Each number is 128 + 32 x the weight over the matrix's rms, rounded and kept within 0 to 255. Layers, rows and columns count from 0. Numbers have three digits each.

# layer 5 attention query, 128x256, rms 0.0915, rows 37-63,100-127, columns 0-127
069052161146062127138153108109083154162156099114104140087136116183182154081123110180154142156086129107092074082139075139097147176142091143104216149138188190107114049174052167153071140127165115136098159152114110086138080108199161226100159039141082124161172085116162152112136094104106192046087078106117128083111125113142147152214081160115146168180106137111174170041123103091131125126202
090142150136125120106190130169108139154168129161067148129171159189160101162111109136143119194072088173075177150117118114160163083146144072163136095088160143106086128099167120161046109096126122099098091137041120113145137146126164126151139127135105155120117105134082133111104161118145150145036151154138095120040050072183097160137067091084126150137149126131138161128055138090168083102072
138077127123065123153114119131128131135126103107084102145112094141198135025131140168133127137155135091163132081066117141120130199152081091096117139198132122115071085119119106145085120190160136073147150122067117225108144135139115166133160140064078144158141220121105105081168164107058100108098111132101161134093095125093127159119107092137061098117131116087163132101160124103102108077144
131244135123164176141121174153102123126172168085127106142168067105119093130141167093098126139188085132120177126161172122116123096086094122123100097100101092091108170147116151153157099120154090122148129126204136106121174078066084128192180151098136122144131150122108095163103111099108155151162087163161146131099131165096138095126131110116123127153181133089126118121155114089122142164143
128084149170114103188137095116142136115057141116091105149105103107103033156101164167112203140147117080137150159136167218145078117140108129102180144100089129114094103117166087095218095125109129078134133165102126154176122133097068057170102139067151127171102167157082120168146216119107178193115145145115150146162172093112081156152140159095094098129110136120118127084155177053158132136182
129141184155151177130151107122167147148103146127215088148215157083073082170133136171099190137135137185096120152146124160155160125077094167097134137112142107170089255171140192140123144111081152078168189137152101049148140175053131113066097128177097080141106095085088146152105099108097118121083127168133177123154181138149158114159126147152116087101154107117128189163115146148077125098052
115096113224106121084103080125161113131111154094165115191140133161225121120134128168109098115093167187106065129052143139169089123170137148157109159148129157096114094144109123130139116114139199179135122094061147078111094107148177183129105156105106128109138073113134163168171097116126138105137119153152115112117084182161124123139164101134178178128191082072150131112095063066160131127105
100138054114125125101117082175117080144165096105070129087151125136105132056057093146127115194164113091140133152087075078096101209147097070169118126121080124085115193111168137135180087168148123154137140156163152144101159093164067130151153128163166150139089137104100143106148098132017105136149063109089192176133072155167170112184165072100092133149166160140169148136119088157136186134159
138154157107154133185119235122064078134126146157176112121147147083056110166066147126110177037174078089096149153083189171065122125205096124117125123123113091113150154147130179100132131147098095113122186230122146108170199154081154092098161081174108096108144141137140085098164150176133155066122096072137166132158149126015104168193154152135139147073124150190083112152138165139107132152103
133165153109119112062140063127143128161147142187156087062163154118163057135148142137148181136105085178119118096157152110130140157124117134108204107154138057158074086122109146116155093138154144126138122128127118143156135159174163138113109155143127134156179081124102197143107085177090103096083140123130083129146130089161114149133129130142134073104145103104160152205096151110137140128122
127085158138132134140104140109140101127101171141139135126130075077094174107148122106117152155134120165116118137116111113134170103089143123073101152139126094142113116102187069110045167100075159132164106121125121149188164137083135036132106115108072152094193139083139079166131113149124089144165156137112145184105143136085138134123122140127180120083122010163175110206151108147120083116105
154161147135118117102165107081122116099086106133099115196177174092089179171065117078080129148146097111125165054163121166107121153121128148154156169134101121042183118109143186125167141108172128108085156142160075143160128074071161035107137133157137073221085132187094111191147189124056109140110171105078098138126125115126113141098136110065124135115176139087101070132178166104128175153145
152132134066126126066137119168107123180115115190132128091154130090134137181106147143095131156113167137146155091129189184101111104156136168157199160172121099154108124101149132137116081061117164103107187076142163134113114156114198193123146142175167157085160110116131120132177055149150132099064096140160146121132102129157164185154065119115144157135105138074127121093097096175114072085169
089126113179148186133097086094158112184121100139143126063102167198131127089139178124117120093186124191068168124124093074125092056122035081074132213170190094126143126167101115086138131134186107134126114082193109106095135142190126191114150143114165143135194162148101126180102096127170154147142156179059093166132124066128132071144159130156098105121135129091101219081127017140114171093116
129098079165124096154091090118121111081121095085128111138142165149076118101128144149084106178129124085091122075095170112146207052132126145201065132140102143122156150171114155128156155102146139170102149105087112088158143126121079176145121098189111110075064119137127115125093159112179164134150106121091152095112163161187089084147133118128175155159132110128171151133108056134099172140052
123065131125108112144095035095194159201142088139094177073041135189182122125053125119210124143114243042175123177116067129122174209135215053165196140199143193144128136106136143097131110155167138151083062120142046101054062147154088231093188074111204159131094165148090133132121111044170194162102074143117160136083117094078082189028118109166065112145104077145188148108121122063134080110174
115126151109086154148158139096101137137102114041094097087198102169121139103155081121102122097159075095123133099102146076110101094129112111045128093129170104172088155152162153144119087111168123167179163151128147153122145213115116130160198032038125151170134061081063137112149167202116167160123185136150109160163139143108166106190111122130085131196116131151118106095156157076129182136162
073115142126112090119130138151160133146140176119161138142100184071131124172100093100108154144105076183137169121165055091157148149107129124142230122118161083133116070169129095152132135129140120115129168125139099113138103123103098165126137181142176124127122122136106141187099090129087176092107115112086086118099150106135137086130165103115156151137134095135137121162127113104083109124167
124142149109125110184223174114100080133172175093120115147128116094146109124144139132206087187159129172139135134158137188095135079089096150107116146086076116096073161130183131085162088110102143143132239149141126146099044197098089100210098179090104146108119106085092172134122138116171106175156132092101160157226172134044118113138141220111069181108078096126087147066166176071116165093130
129139186132134136105102100128127123142156128132123096143103098148189080152106118104067142103096121126134133162098168109144082091093103114112146159155121082131123147145099120151181144138116162066084091117139148137176110100093072109157088177177181115083120138122124122127147121109079084138127190101094085197127086092116164148115114115099095113059167095151084097152134138129123108131115
122173083118145133130093147137104133100109179095077124123224105072116121167124118109085201141184113121140139139131173145116095200111118174067141129044156145153076139096128161182134118082082105081150208127155198102139201131167121055146050210145116135097167114135147131098095151165162149112139087078175150143107191157148132122140171169149206064176155159113130116255173104168160104200128
158081098120150119118154067120094085181081058159146124140143108174200114125143093099118128071099107081134101157155065083086154126163146141137169114168171146120096036108148153199106156152078069154071088150080099125078091136173126188128114113115112134149139156094076122094109136149082164100120112181116126136096143094133137097153159134142217166168156054150134167089123155068118210163187
198044079175127102084123160110147206166146105119085067183074158116136105100164158126181125151105140151144123177118171133128170090097110105121116107158137083136129102125144151162063078149110124136083112085131075156106097116165105187070133168206116116119122151116115094061103140049079079145166127137086130121109101173200171151039129115074133134129126109109172106105113091124143108064120
137189184089135157138123150110136132127080224154085120161131192084109119174107148062097168151148101165122102159159135117191189118109134185105142126167132176110111150094111107121164109111039124131136175117129186132075134090104181126139192069097138052151159161127186162133119194198156099157092201111202097172153192110113158101143118147160171131161076053103119075143117159194096167156124
123134119079065105100079118186176106119116114099092098100085136147174120107077109097137145130150064091099167136110046153113128171120190147190084142211141105148142089120079079108158163147092110208046103069121128113163190085086108193173179119087115123138159131163120113077123162111108096148217087102140202132113106137126150113172112104170131063117128143176179140132112108095149081073132
151115105117057162061076106120095141106109066122112138147116092092112140150046128135202169096105154103136131122150119081120149178149146055169207087132117121089182047111073103112097125122120169121106129092142112112129077124082054173182175083113159195209125138126150132117179082049070120106093075139115157101096152102105093197124118098164103129095141160123124169070122185094168192099137
118135147077107123096146156088128163109162163167171167130152122080122084139116175213138129140130087190085065104164120129168076163064135148121067079181129175100136104134060124101164101117087098136225121134137126156154173125153177190070105097106101134100094170096158119089092082120074168112093164093093150107133161192148161128090157088100134144046142159102182122161132143145100098145126
168154106124206143113145115161124094202106152114137102149127136043144148133179150155141101121161182114143152166079143170136135075165153108126083140165129099127101093095106123137113119167073077102113153143125146158150188058123173111145098163125126108122077156155151125095119136134095097136165162094122128173137140103111100129119115120125173178104147055126145120132113144136109092136085
119094183102120148174128093128176123100173154066094119093145107144162119074140103171096136209065119112113087123094067163153166130130101099136170206146121110150136086087094097149083088175125073134095111076109120138133168154154084123103073101175139075147113123097155189107128137101094121122147096120159148108164057065166157171106120167125121130085156114098167091089079168073142093125159
114127153117114098098140123104085126132160115180157136105112159171128172112111153096163138125129112139119126128060149134154117178139202124107172149164165151137140120122157087125159114150135124074095079116073157060186140125176111098087080133097131135151115133202104143095104156064126145162122079113095191073128076138146134201116072104112121094080118123136163107111081134108125136114120
108112111132061094135100167132149133091151127126084089166082158084117135152190117158189104111171152175133099123170112126154162145180131108126122115102114130111158160114173122112160127086123148094098139108113128165146080148089141133092120124158149132100108173108147132159180121115057137130165140070158145136168171129040159119159134188158115179117134068094124102096086129173120071131114
090115079168113170096145065151114164111106141104123065102139121100189133118122155080124145137109096098132089119119146100124111100114160136161185132121112158129151114144088160121139148161126181150158166104170189140151110081155126154151106108071152146091127137179141126150133177150136144143146148074091117098154150146154131105158137143126085089109142148075192107066178096090127143112091
143151057123150172136169117058130151143159166164109118139125086182131120119145146142139132134104170099130129122104101109154131130141095095093152103110143163118107110094082138152136095114160128053112134143125125103136212164137110148150108153114102119139141138122133145168116179107136118193152146135205086132122114146101113125142167135174108112116112159125120102119138127116065152133114
130173083106134127129100168188157158123092149134137155133119127134109138183124064131085107148104114149137178159101114113105118043127123167119104108162141155116154118141188158115109139126171092102178148106162147096115208120120155111122073195141153121128162098099085065140165082114120085093118076159139145098121155151173124088089090163142107140136111132124156094094115094135124140058127
138105142158134093181172152145140062119108143133129100122124139125101098095179094147106111160132136142129066125107149113170103104138112121102127130131188103123115165082125114151163114126099143190107169107153107148121128156200135094090117152105142114067090166099058075134099164153111167158100177171199127105154148121104086048120169131153139090111187112102205146153157149136125105087143
183095105166121174137122142121186129152124103133100129072163128164167145114104119136120123131122069090110163119078088124138176175140177067152087098144110112099109055099114125134130130234138110126182105148102132141123181126124027161152133154146131200190124147118112089118118166047080090144143109145160132091125105106128089167165176126154090147112083107108151170167143099093144147095106
136125114146075107187090152089165141101134135140105160138132130092116080160057132089077110127146132124158090144140126117092148114196146151088186082116163096136186134130159102106078179166114131174104102078183112157143096139101051178135126071121137159145102149151142107115086184164130082136114137124123114134070127156119165110129147175098099129063108138126156046133098110113144080073149
108137157122102153066153148086085127130184153165171095126180152114102178139128153091080075125109104117066166169154142110017168145130109101111109090122135159106171122138166093099107157138116115112214123146094186127129148108111146106119109118158121108083156163125100140101083159145168165130187109088125128154136145097138124142119146164152140123136096118122107203114181161162120166148139
175088123101103158197085073164163110161148089174126154116133091155151174142122124129209129093110163127096112123165081136102208198143174075123125154131159116102098145126121172120068185148132103137130060117134093150106166104148136109099128139104105141108133109082159094102136145155077152120136168148123119147117104093092109159114144170112139150111173070176168108127107162090141109103182
136147161141135144121174157114156104091072059086127124141113156122123227137112125108121125134142187076181139115130118147142120146133155098127053172183115178118146115121113138080119165121125156138106094095163091139091152110072150075084153064133116167139175146082140128149190166151137093134131140155110071095155089010101180187147087117145129107141111084118138102197102145099195100139117
133160118156093143117136172142096129127060141189109112104142115109145152186164124129124150097148155129170122137150120144122130162149132174149126140092106089119148196103152107108119090100074154143184217132116128116152111112129183094136081160139145090124165173158151172142105110200125159058126131135168108186141156153074129115158156114078164172120142161137141088188178106129135085142116
077141087137119111095086163141120120053113080113139140149133103126138120147134177142130146137074174136102136047110125154117162139180144125112123132143137125129090131123151122201154195067138166151101126095127148145115108125095125122108122124110110131135092113125069152096114066118137162138146107115162064122132142180150109122083146097112093125137156126129148128156094073121116117170090
152130139149179156135124167150132121163165112142105101100139111092055108178198185090173100150082136121134137088150141152091113073137102142090114137121096127097153168133103109060119111111119076147140168133132145154144092187150177185122093091186059138135120139169091130159129133172131114095124148140143108168109131119105097091158154179135174135133112115141023112169140068112075157137125
138170171161138150161201106072105106165139111147115142148105100136099137157130112129141097123161095152172099105116106128137151120105117130190108108100127125032133112148126189112177167128157099117141149142116143088117095123155210151127138181123129099174124126153160182109143142133134151135133147147161156113167091148075114203128089096084137151126148141124164103156096128087178146120165
156096095087090103126125108129072169147145124117147118106093151159112077169132078115144171166133116082117106141112097060129099124079124143133221129083186088126180145124119163142154101106131132179131074125120128135147117184090136100148150102115132131136146129167096116182095146174142190202116163103054129151156138139138146115155111209109133085134105135140121148123149113125158208071156
143198137137095152171153158141097167168088213119199140207138134132119086119135096070014146151131059160133140203123130187150097146092106198089078088150149148090121145127117138079239107151080097154134224110057151098225075094097102108171092189190156041125153109156114152138093126100165131107098133151112151184178156097111096075120149158108161108137138157124076158157169149146128184103147
120132114090131146102144185130104151123087154152181087147145160152148111074128147119170160077109165144118173106111147084152107079162080143117101134077141097162151157134168148093141125029036159157140145133131138172167082110087125137154150143155079169110130113118103130144136117134171107136127098119157159160174199178115101128161127182183137136163160120100113091142159118101089072108077
136164148115113114156101118156116148096135044131127064208115191128150117124107166126106099126142117110137078139143212141102146091091189100103165128160135132108106141157174099130118139191119096181159067161090141083118137137140109157099133117171123128138112178200147093152140147124133035143143121143097079132120066127150143131107149090129155152148124109141114133156163099127158141144123
118146146121110118171103081180189167134145108102162153068138127123133180166102101145180078131136136137104181106180080068112104134115121156124144119197170152158124105135060080157169151157077106137123100124143121119130143142156133125088122124115140116075141168201115097115112171103110145106119132146090111142097144131159135119202105087090076165135085115112097168128151105089094129131138
169129088113125057157158100158100185155105090144156127130112127153120130132117231117104166139093161131144127084095087138083136162147175125068130110115196159153151079121136145129109158091131124186137135079117073111087106148138144109108122106138131153152167135123124127119139169120148144101097125156125094099043151130145171134104090065121147108187101164155108130168143099121087155105211
140151126158054155114180103090088148136174128133110104107116188074151061121107179123099159123136119204183114158115154120193176122076068080078150126047100147150119162155131083152178102101147066112119175112168083097147121096148057096136162146151162143098122093123149115127080149122071101154131100121163115144132139170112111148073136097103120080095093095172151138101130096122132135096150
170184185143179120114136143087171152105143089145066120166112128135115114120117110135127123136159083158130126118192146151129121128142103176100109123164096115117066160100145133124124104149109090097158097138146141112074124142150104103120091193165143121171160128130099138112070135116149155094065110155138092107099121137164098105131164098104103126152159208140067144131114114107120163115144
136109089159105102090119096153163129096176169082093095069094137166158103059097094139119085203120151079083158156158086057137120094143203122149169114136137152163133071120135086143072136162163171159137097129171129121114131072144104140150097102102155141142119122091063189162126153086174096136127069095157081104130118201143128125095171083167081158174113177134146137141135116194133102120132
120096108095119080178227173133124129105142108116081077137078080093101087160151154129164088096142182132170063110116169157139110125120154172147099154125126081125143125099139129145134166111065189141130208088126019136155115150155091135164140131175074086085121139173064118138113127103174130166136122122167165123141141157175120111137119100144134131120147126135113099131160105146080122121153
146153077124125116168089173102125163110118066157103104137138148097111117102100164067121174101138130132108116119139089068145127177121142067105138116144137152132101087083152127093068092085148140147103086074160147152153087122130081191130097103122149131153174122123140137132098139141137181142119107106129152143102112144137159148106125107110163114070142145136121097135121141123116102110162
# layer 5 attention key, 64x256, rms 0.0902, rows 36-63, columns 0-127
157136052127112057138057146135142151078134148141120152154086100156132160108063136132087153135130083178127129113105156129165183110152134133143099112100133114156125083118072115126169171152121215144145093120143131150169174142100109099126102151127094127082106128088153113167139148074158108137158100154118168127187149131137122198153198079138077075143086155112109068104152102184103056105064
173133146175144130191090161107108135119097176105136118221130099164111073167117107125168172096081141177144119171132091148161127081174147148104116089138086120095134130131128127152120131146151155205166143184122090072123103189114121120144169123093167130065130167114108087153090152168137115149113081139162148174144106225074075095153194151100131153154073091177135150086141114104131090053152
097101107110142157108133150114125079153109101110070094105120094113094091167149130145125104105155100143127158113151155132106104199145115120169119077149108107140175082070120152089119136136152094179100185145151087139092149160123124172137220088104118121185179170138084137134124164192140165126131195168114127152139093137114172093128130123154139120123150135157067156157147184169124142132135
140138134124118203135122085078105113152100118080128125139145071180184123100095135160123213112116184128164173136068137138114080145128128109113167143147113115129097152115146129134116178116084184142169111116129150148114168109169120131081180114108090176151092104141142147176184109147101063128141131134214147089085116122152139136156139152143152116075189083131117128151148144067089184109123
179166102179167151145175159122148119143125154127150187119106080095085147139122118152151123070198105123119095151160099111130170130147071117121124163088143129127147175140177150166179079139104097098137164104200068133124151136153123179120176166149188147140123149114094092168142132131136165146122114191116182148125165151115035141069141106125147155098126120154128164118170158117090084127128
138123178092171153112157100175095100123099130096087068107116089111104181122118085127086204161138099114187142118191144137145125160113088098133159085145148126091022136160121041121111191156094091122127127151142158115137088132091106059065118130147135132106116120115123162115142100116141139153120092191114104197152130115112111108075117119123110094109180087153115156160101107148099114125124
128145110165169131148154132146151188099146147106069123135175118112090112097161180138133089127086151122092162150172182192131142148148129108125094146137132111190157133127140163102089152144117148176090135168136104155114136053160129097064147129130102075084132115185155146087094170137170155159135104123108093133128146128102129097122155188083109096171087143090136105151165079083126153152123
165145127113121090170067181140103087140139163124133108172143077130139172132114116187127129098179162144088143129118137099128127132127125167139113144140085097142122117137177104156076097120153087074126153127149133103137106089121118183092138149112081091151134117149145120137097121190083179102164122140129143191126125139117131113104173120108189140104074138058138075116130099100073173125129
111208160145149100169184096127177097136107175097172102155088120123144128101160137093185120118159100163115102151151125106156106092140122141159141136126123131081115135122117136104187144115054107140136104095195143158103122109065192075126180149113147032149106120111097165137144106183155066180198138113147089145130144184134123130138161099140158106104147141141151100143155168174118132107085
130137194067163141177152103171060121133129148153162140115109118074111119131161129157116209125090124127206079117072109139143141100140139124051066131103139127089155136079159135165097181098159088060139174123090132130065119134088147069089149152148091154141144108107154190134177152090188117171150109159188096133137139126124127130142088164093106117107100119115125167166160148133116139212147
127118180106171109142128157169109110204113106152148122165188166130140077137151173105191100114169121172135080079186139142169081125173064110073127189135139036175099160106132141159098120069150146182115072115166091098153148199131142129169082118122114163110115073108188137177119116193209166104106152163090059148168064020202105106197054107150096122136125075130104124153094133117083167153135
164157122146151105126112145087113134149085080161111086114121149147144148123095113124122118056118151133111083123102129153091120141117151139134132129163108145084119092136120111115095074171163155110181145103090116136181126079148147118098140144088105147171120162142107109140157093172062134147139104166114111102150117146183136101147146213154096101135115140091200113126149112121130145137115
201086152153152127085094153167180085139092075090128139133098108126137072143135169132149073122085186124157178071161117161127130134189138175137141141141158148110180119113178146144073131091130033120173090065105124108123084170106087118153050092127059126072105156124170156079066155113185099146084134136155154171090135155174177106085138193115089106118104159159125151150087124085133119119087
042137073117169134117087145175105129162156087053058098051114101155151106103138140080069071191106096117087126156152162166114137125174092120101075152085118129169158121175161128104092102100149122137114055068104131155095190145109133094151124092135139126115112166173138139107155142056124141146145112131180143134062147108156149108157138115136131145165116113140133193034215118136160144152141
144139106127104125045144118146165139178142146132108086062154210101080102109157175080070094130195108132121201083155179124129171154098165107154162167111154121155142091176084204146119097101194087096136171095117074094120193193153110187144132079084187096124111069173161100165072127077207159127118107102103131148088153124202166146129132106148150165145146170141126158101135115112139152125069
108138057128110100103162212129160108082119097153151175135147191147109127131110097132153143163128169128077209052178109151166145158122163078164127149206140100117107160150107205210119169103149165196054137094103097075153086174093108160132182133085133138096166132156091132123090134135165148153109123123112167081122141147111100120167123080183149121154085162151183140120140141075121052148064
130138097119132142134052141125154133096102121132142047106120165103177079101142117128187146120138156148122100166124156112088179122124152119083124134212120082132115133072139176151168096105176153126151139109148103112125124201132118160104150101146151165143156123137075148099144116120149083112145139161111101128104128117132083127086167156151099086084138111156152050153126115161093100089141
136116151194133158118083102093191076183094099170110174132098117121089149109173117168156113134114152137108133123152099115080155168160093113151109140144076130210102060121143101122090044155160147161153146119186085172085151154133102089140153118120145148153160093129154106176101141118094099123135095130176161133089105162141121169119127078146163163122112100133095101116069145112120128160177
109154158142134135134157073104101125081161134132097160176089137097144182177119134096160117136120105140207147108118138150077120165081116110149145119075104119130123110097161111091142162120131104116145178133171165109146145098124146169142146199089152143115115060162138132097092139164093145160171135112189124067138168151152074147105181120059161130123180156126162147111098149112059109117133
163113188153166146110120138098122094178113154099113108105088104066191163149148115125163107079125123125109115124142161134145062139146136162121161160156111092090104145103098090110098100201067103087135151139147182151101119177111135109156123104143140114119121118146179134130082235086110123108111133086087106153123114095112129201188103141147113043123145105153070153141149141118104134088144
107174064102129131153143151116152139124147117137090146083115095113068188137101095146107096136114172146187152079085172074137118141141124201089173119113152117199143125162034194199148199125148144149122155097162116102164149076166127068096170117155189124162134140142129062042126098118093176141103157125110167118081178116132137135134070095134136118144153090120138127168110093146070149175142
098139143056101090127102098209110142108104138141089131072071158137133078128119080065145137155130130110181115170158129121147095154155102121109066154131139151093130159138119124070147126125127131144125153154174112140093145148138166139128096136082139181085171102141135128118090144139101144132125134142142131087100116023126128110066137153198148193132098150160120050168158048141184127140118
135072090117118139161104106107134134172187178106062136114122141109165076133120087139130095078108136110141105163164094131203178185086085153132182114116147091114170086109106119114101137105152164119162094162124149171091080141057134107132142130098114084102093147089130122145109091174077149113111116142129137132152082149162166163146102136130164136105155090109161080099149117119135129121141
197135104170132185128146162122083132087050113142099112126093125115107098152126143116182137157065118123119103084084128115151110109069172100155104173102069171113154134135158103077176146142149141105161176188120089146186157073017112156158127137150090141106131107121086156123190108124104135178201114085097139125176150168154101155145166119116156117137142142129115107180087087156118095149091
123147082151147143163107097098146143125099111181108098148173064146106113088109111126061090144122103079179123099153197125115113148074098135092163138078057142161167147089133139119122148107128169128151186144126181164091098095074118094168124144116114139136066175148114131121157146185131132169160103115157152114141129121091147161135029109110141148043119084097138075076137160143124112081097
130108129072127119079125134095129090166142146131184184134172122139144136172141141107158127100105156099190096118136123115140104141118225115204083064121158132172123108099166178104090156122146123181082114128138107147123127187086098218131181085113111169090172093131170090129092107101090131109123181136157178101061126146169130150144138172116149147095053120122124148122054179104163107151162
181118104118122126123142154113135174221072074134162168112108144135095157120143155132184153095157098098099128179134129126070095126162092082100052109112145189109123133168088159115073085203119149140163077147064177177123171136138129119199113116122171202104136131127201121087139140132179097151096110114172124119180158083155135177137138098117039087168122108147110171128186140080125112178150
129150157132098114128098143140120113141164132134165125101111189135135107161231094182128124112125154104147174076148092158050121091137141123133101126101151141139157120123090154129146135117138152193165116097070117088137148143151186135157187114112090104107103162137088142110084087181144117073186184122127140127155168123109103133149133090150164189136080085123133160102193088137107121110177
# layer 5 attention value, 64x256, rms 0.109, rows 0-8, columns 0-127
116103111096139153121117091133137122113120191144100092125144159087124090082153098179172143139100097145079086227124147160123085113105085112155149112134119096116098166157116184186122139123096085130102078169158160126126117091132116122069169180102117141157125166128104115114102167112138133119097190064162107105107130171149092143133152139126126135121121126209080130073133114154174139166086
100160114049071167128099076131157132130119117103135184159113116164094178137061161114133086173138124086086086098158080107125085153172118099105157135152176206131134123066094083163154071089151184144089135116125141158106107119071089118149157139135114093075129130136128104132125118116121089213146088102118096129129153118215127107150126164119170118075042175142129126126147127127129103068123
144115115121119102124103179166119209123135108139139157118129130111120143097150165155113126159176161182128134147095084166138091075151129087103122091140152122116136163119118111132153154050047093207089159106017130210102136139130119134112165161124124157117111113070085099120128118189122151143087163140128201132115103127149117131143148098169173156114149075187175099095127155171148144153134
179142124109116097082134192141097076110099116161126113170116129207074123133120118064099115139129177072139149137102131078175115107138152112145121121124151127084128100117141147124112128097138162132096147075151120177157195124104110130105147109084150121158144129176067105130099114199156137108161127121100156113129104107130104149142068115133117077126173135185185111157084131191163113154153
114116163177169199084073145170142180151133133140158110150116110097117193093148136138134129085150146154158116099088125121140104078089159091117111164138175150126127090047104122142126156174135142089140094083136144134159171119115141135192101176143177128083147142109098105098175128182089115088075180070076121076235123152098093162166159120094125072156170123098083151087115130101144096119094
121144116124174136136102085166141136162174135145052164149123147127092095130080134097198159195122130157195106163160086135110120084150079228134180084113082188140104133097098121074120130146081107161113079132167129158107158122146112111154099171171153112200147132149143160189064144141093104148125098131123140106132081128159108121113081165123118153117092146110102102118120137116102202109143
149101128141122106171119177162123120128114171121037169171144097127205149185160159131098119121077111157115146099129099115123109109107142106124152116142132141112095166153204142165119114144146174156077198048094065057133082086123068142173121144143140169195149080139148128065126139087174105182109100103154161172139143111124088114120196117112131103130137106090180172073183102095115155117121
091219131067142157145116114145166157064141109089133157171142134114086176124124179105088155102121161117131187061116142169159145160129154133134190116143146150147062167118138135135127116115131120095164116094129165182146117127163085120165144089099140112202053132155139178145137190101108136187111104133108183129155105073177065198147124139158147123102088190122172114131083139133160098181090
177153103121119085194168112121122144132137155129099148098138098200104105134129132135124103088140171071077123101170155059129128115102118159135144105134168144098101160075123104147115136124129143095073187115132154085168133150057096115132131124166097116134133150118118097174122041086123143073112147171107156083115118109140109126159153107166172066108098078115158082109071124112153179144078
# layer 5 attention output (transposed), 128x256, rms 0.276, rows 0-8,64-71, columns 0-127
158153119113193120169118173088074101111121163176134136149089124121155179139096096115125108111142169197174133135090082094167128135097201138121069107158080105130118163175143146119154092088141137117113127086074080120142116086088133128094126175092115116141094104140114110128131124168163153154182145104119191106155149077090195174143115136068157121143177108112138129141097172094102167104113
151086163198159061124116151148116085122148166113132124179139123137146074173194186210086149083157136109201143149150094106121082115158134130103164156099109108061190117070136143146138126133117098143097178138077139079128109157096097214120143118169142070121095118145154083103130167121162143104136110120119126141130139173164204128119118106142155189116123118111119053134133122195128111157180
196118139112165146113143103157109092145098119093104117099152139122108080121124168108099123144111100117098132071139155069119145081097181152176165110151129137152075085111122115102126135154100140132119136123088136107076134105143121056117116150138154103145119179101166175110137125177096077143139136097140179120134095097148134150111144111163060074158151151109159058179097110134155130151144
130140147104099084136148108143136076094150133089135092176170116101142165139101163123154103105115107159152169160164172134093124114122134112099156077116130149152141123090094069143134102121166153145163118142144133183113156145137128036087125130176098166118114139102103155127158162106094105137122146135124104150133106177113167104053119134134107093149162158071120103116164168070125118125109
130184080156111111107150180069160104092098112146084146063123146140138124132110189106162100102190137084098178125088186100132168092147079067144086113147084166087142121089164174088133124114118150123110125165149110153171056139180103152172109077124058092156138105177107137120110141110119141113137151131150157148090135081115154126209094096128115126145129150194059117178093083083157147103164
084138176121080105122137116081195106147115147115127091160099171097115116131130137127117127093138146114102145067101132095101111165150150086158158156131138086175151093158090190179131137122151173105090145069109102083140102098101152151100166085097109045115121131154169099178100151101155173108150127108179114136139101205102108118173120110154150103132156163128141132150116093147127140104105
043161103102157128064138121167142187061142142140090151126161152091147153143104104144131124128135124095166131131118092130140137151136135094118128131081117139100161149076165175090159094162070142119129097117161127116171087166085156100110118143099143106115138135141097138115107138107196147160128115169103170137093115085139165099093108198167137123077104152139114075118183137171142086084148
113131119165125152122170127140120084191124166075100122131117157156133130169109241170125140072140096147088096140166131166103104133161122127117141149099053150134084142116069120125125134110087125132138128172132096162109096063163127077074140108171114071087117183133090100119126118124159127119118154108178087111166073090184110136132110099138170100076149133155113176133184050139150089145117
145103118156126128115120117136173089143160162160101153131164116133140138109132132113083126178117085139158094155173157110094087093172133126098141097095122114174135110155130076099107175114107087119180119192088129090148081118136129106117088087119133165095120110117153171115127140126115108129136134076152118121124120150098143132123134127180119165119133141119129137083118147157088181105159
160051174163178140122089068152122137177100158187068118070196120073108113136152090081143143163101151087071133136131142174055163060128108129122185120115099092116113090145208120061138183127093124111176134155167106172137112127124098099078125079177130124130165120191204076118117147144121095116112163125135075096125144164154122040115185125091141117147132104122100108103132129141163134140101
154177124093061144106163080080144195135148143150158211106117107161095084145099115072088189106074107111119094138165110109126108135134124134097152130120153134167136174116121055135104105168120163102135078139190058116141103072146080068147111144064152122131104091090113101107124153168119122092185095138104168078059101124154118145118094103125159059105066165155127157100183123163124139095141
071152115158137148162122104133117116206153133170166161153167148129127132099114133090146159120133111176196149175116095136106132108074144105089146108133119132147076150121136104092112109062077127174152096170112146197169050120158157151145185114145140109128137104151036154173111178180108125131129167129092169154129145091124138121112070145114150149110161165129118111104128167183089108085160
118100088119103118063189226105120123105140117092081111100152145108130114094122157149161091103174159127119127162106130094108137115172144119137159118086112209097126153137131119078115154158149089143149129147154115184067103147181135142151073120142092088142135179098124122149107136194127123191093145119080069097148120105146117110192112127064133129142094126142115075108108052215208092048135
135114138117132110115128155178142175111075079095174121107158201074131133099168151102034118109153141092119141134106112098142178136071125183069103159140120116150106150144149118214105078180143178145173111123115151136093143141180192186119111139140106128099151152073170116102218126171166149155148121161149070155146092130159095153086139101138155115118119093059166121154176062144145124137098
186144071133156144133153113132108106088088169125142229147136152137111123073121109123130116161078096138123105093145108181138131120155150216138113103183107114143156172063148120108099152083138110178200117103120135171125159154098118092139124187121160146220098135142128181082106073077161134111044128181070097105156101110157182088098111143096088117095119164194111110093104150095151165100136
153101103148139118157084112178087066171131131095149122068100139213140142108117148174169126140125159215092126138096121120088141139141170108154123103145144115190168162172070094139125104167125130141134143106157063123148125135106096255102130148191159116141137105073143148104116155142117180063155176111200140138144079129150112157102132071152123120167129154114122142121084199132149068169088
152136110150084152152126121114120140085113142110089107143113140139126126133196098165156098183115140105138147116091129162146120131117137121048133150115107116161143094124155081161139156070110135096116129056125097159149156167104114136142156121089128142169113105114174162172119159103162214053115102113110099145185112092117194134100121134192137097109126160145163092098103131116108149120094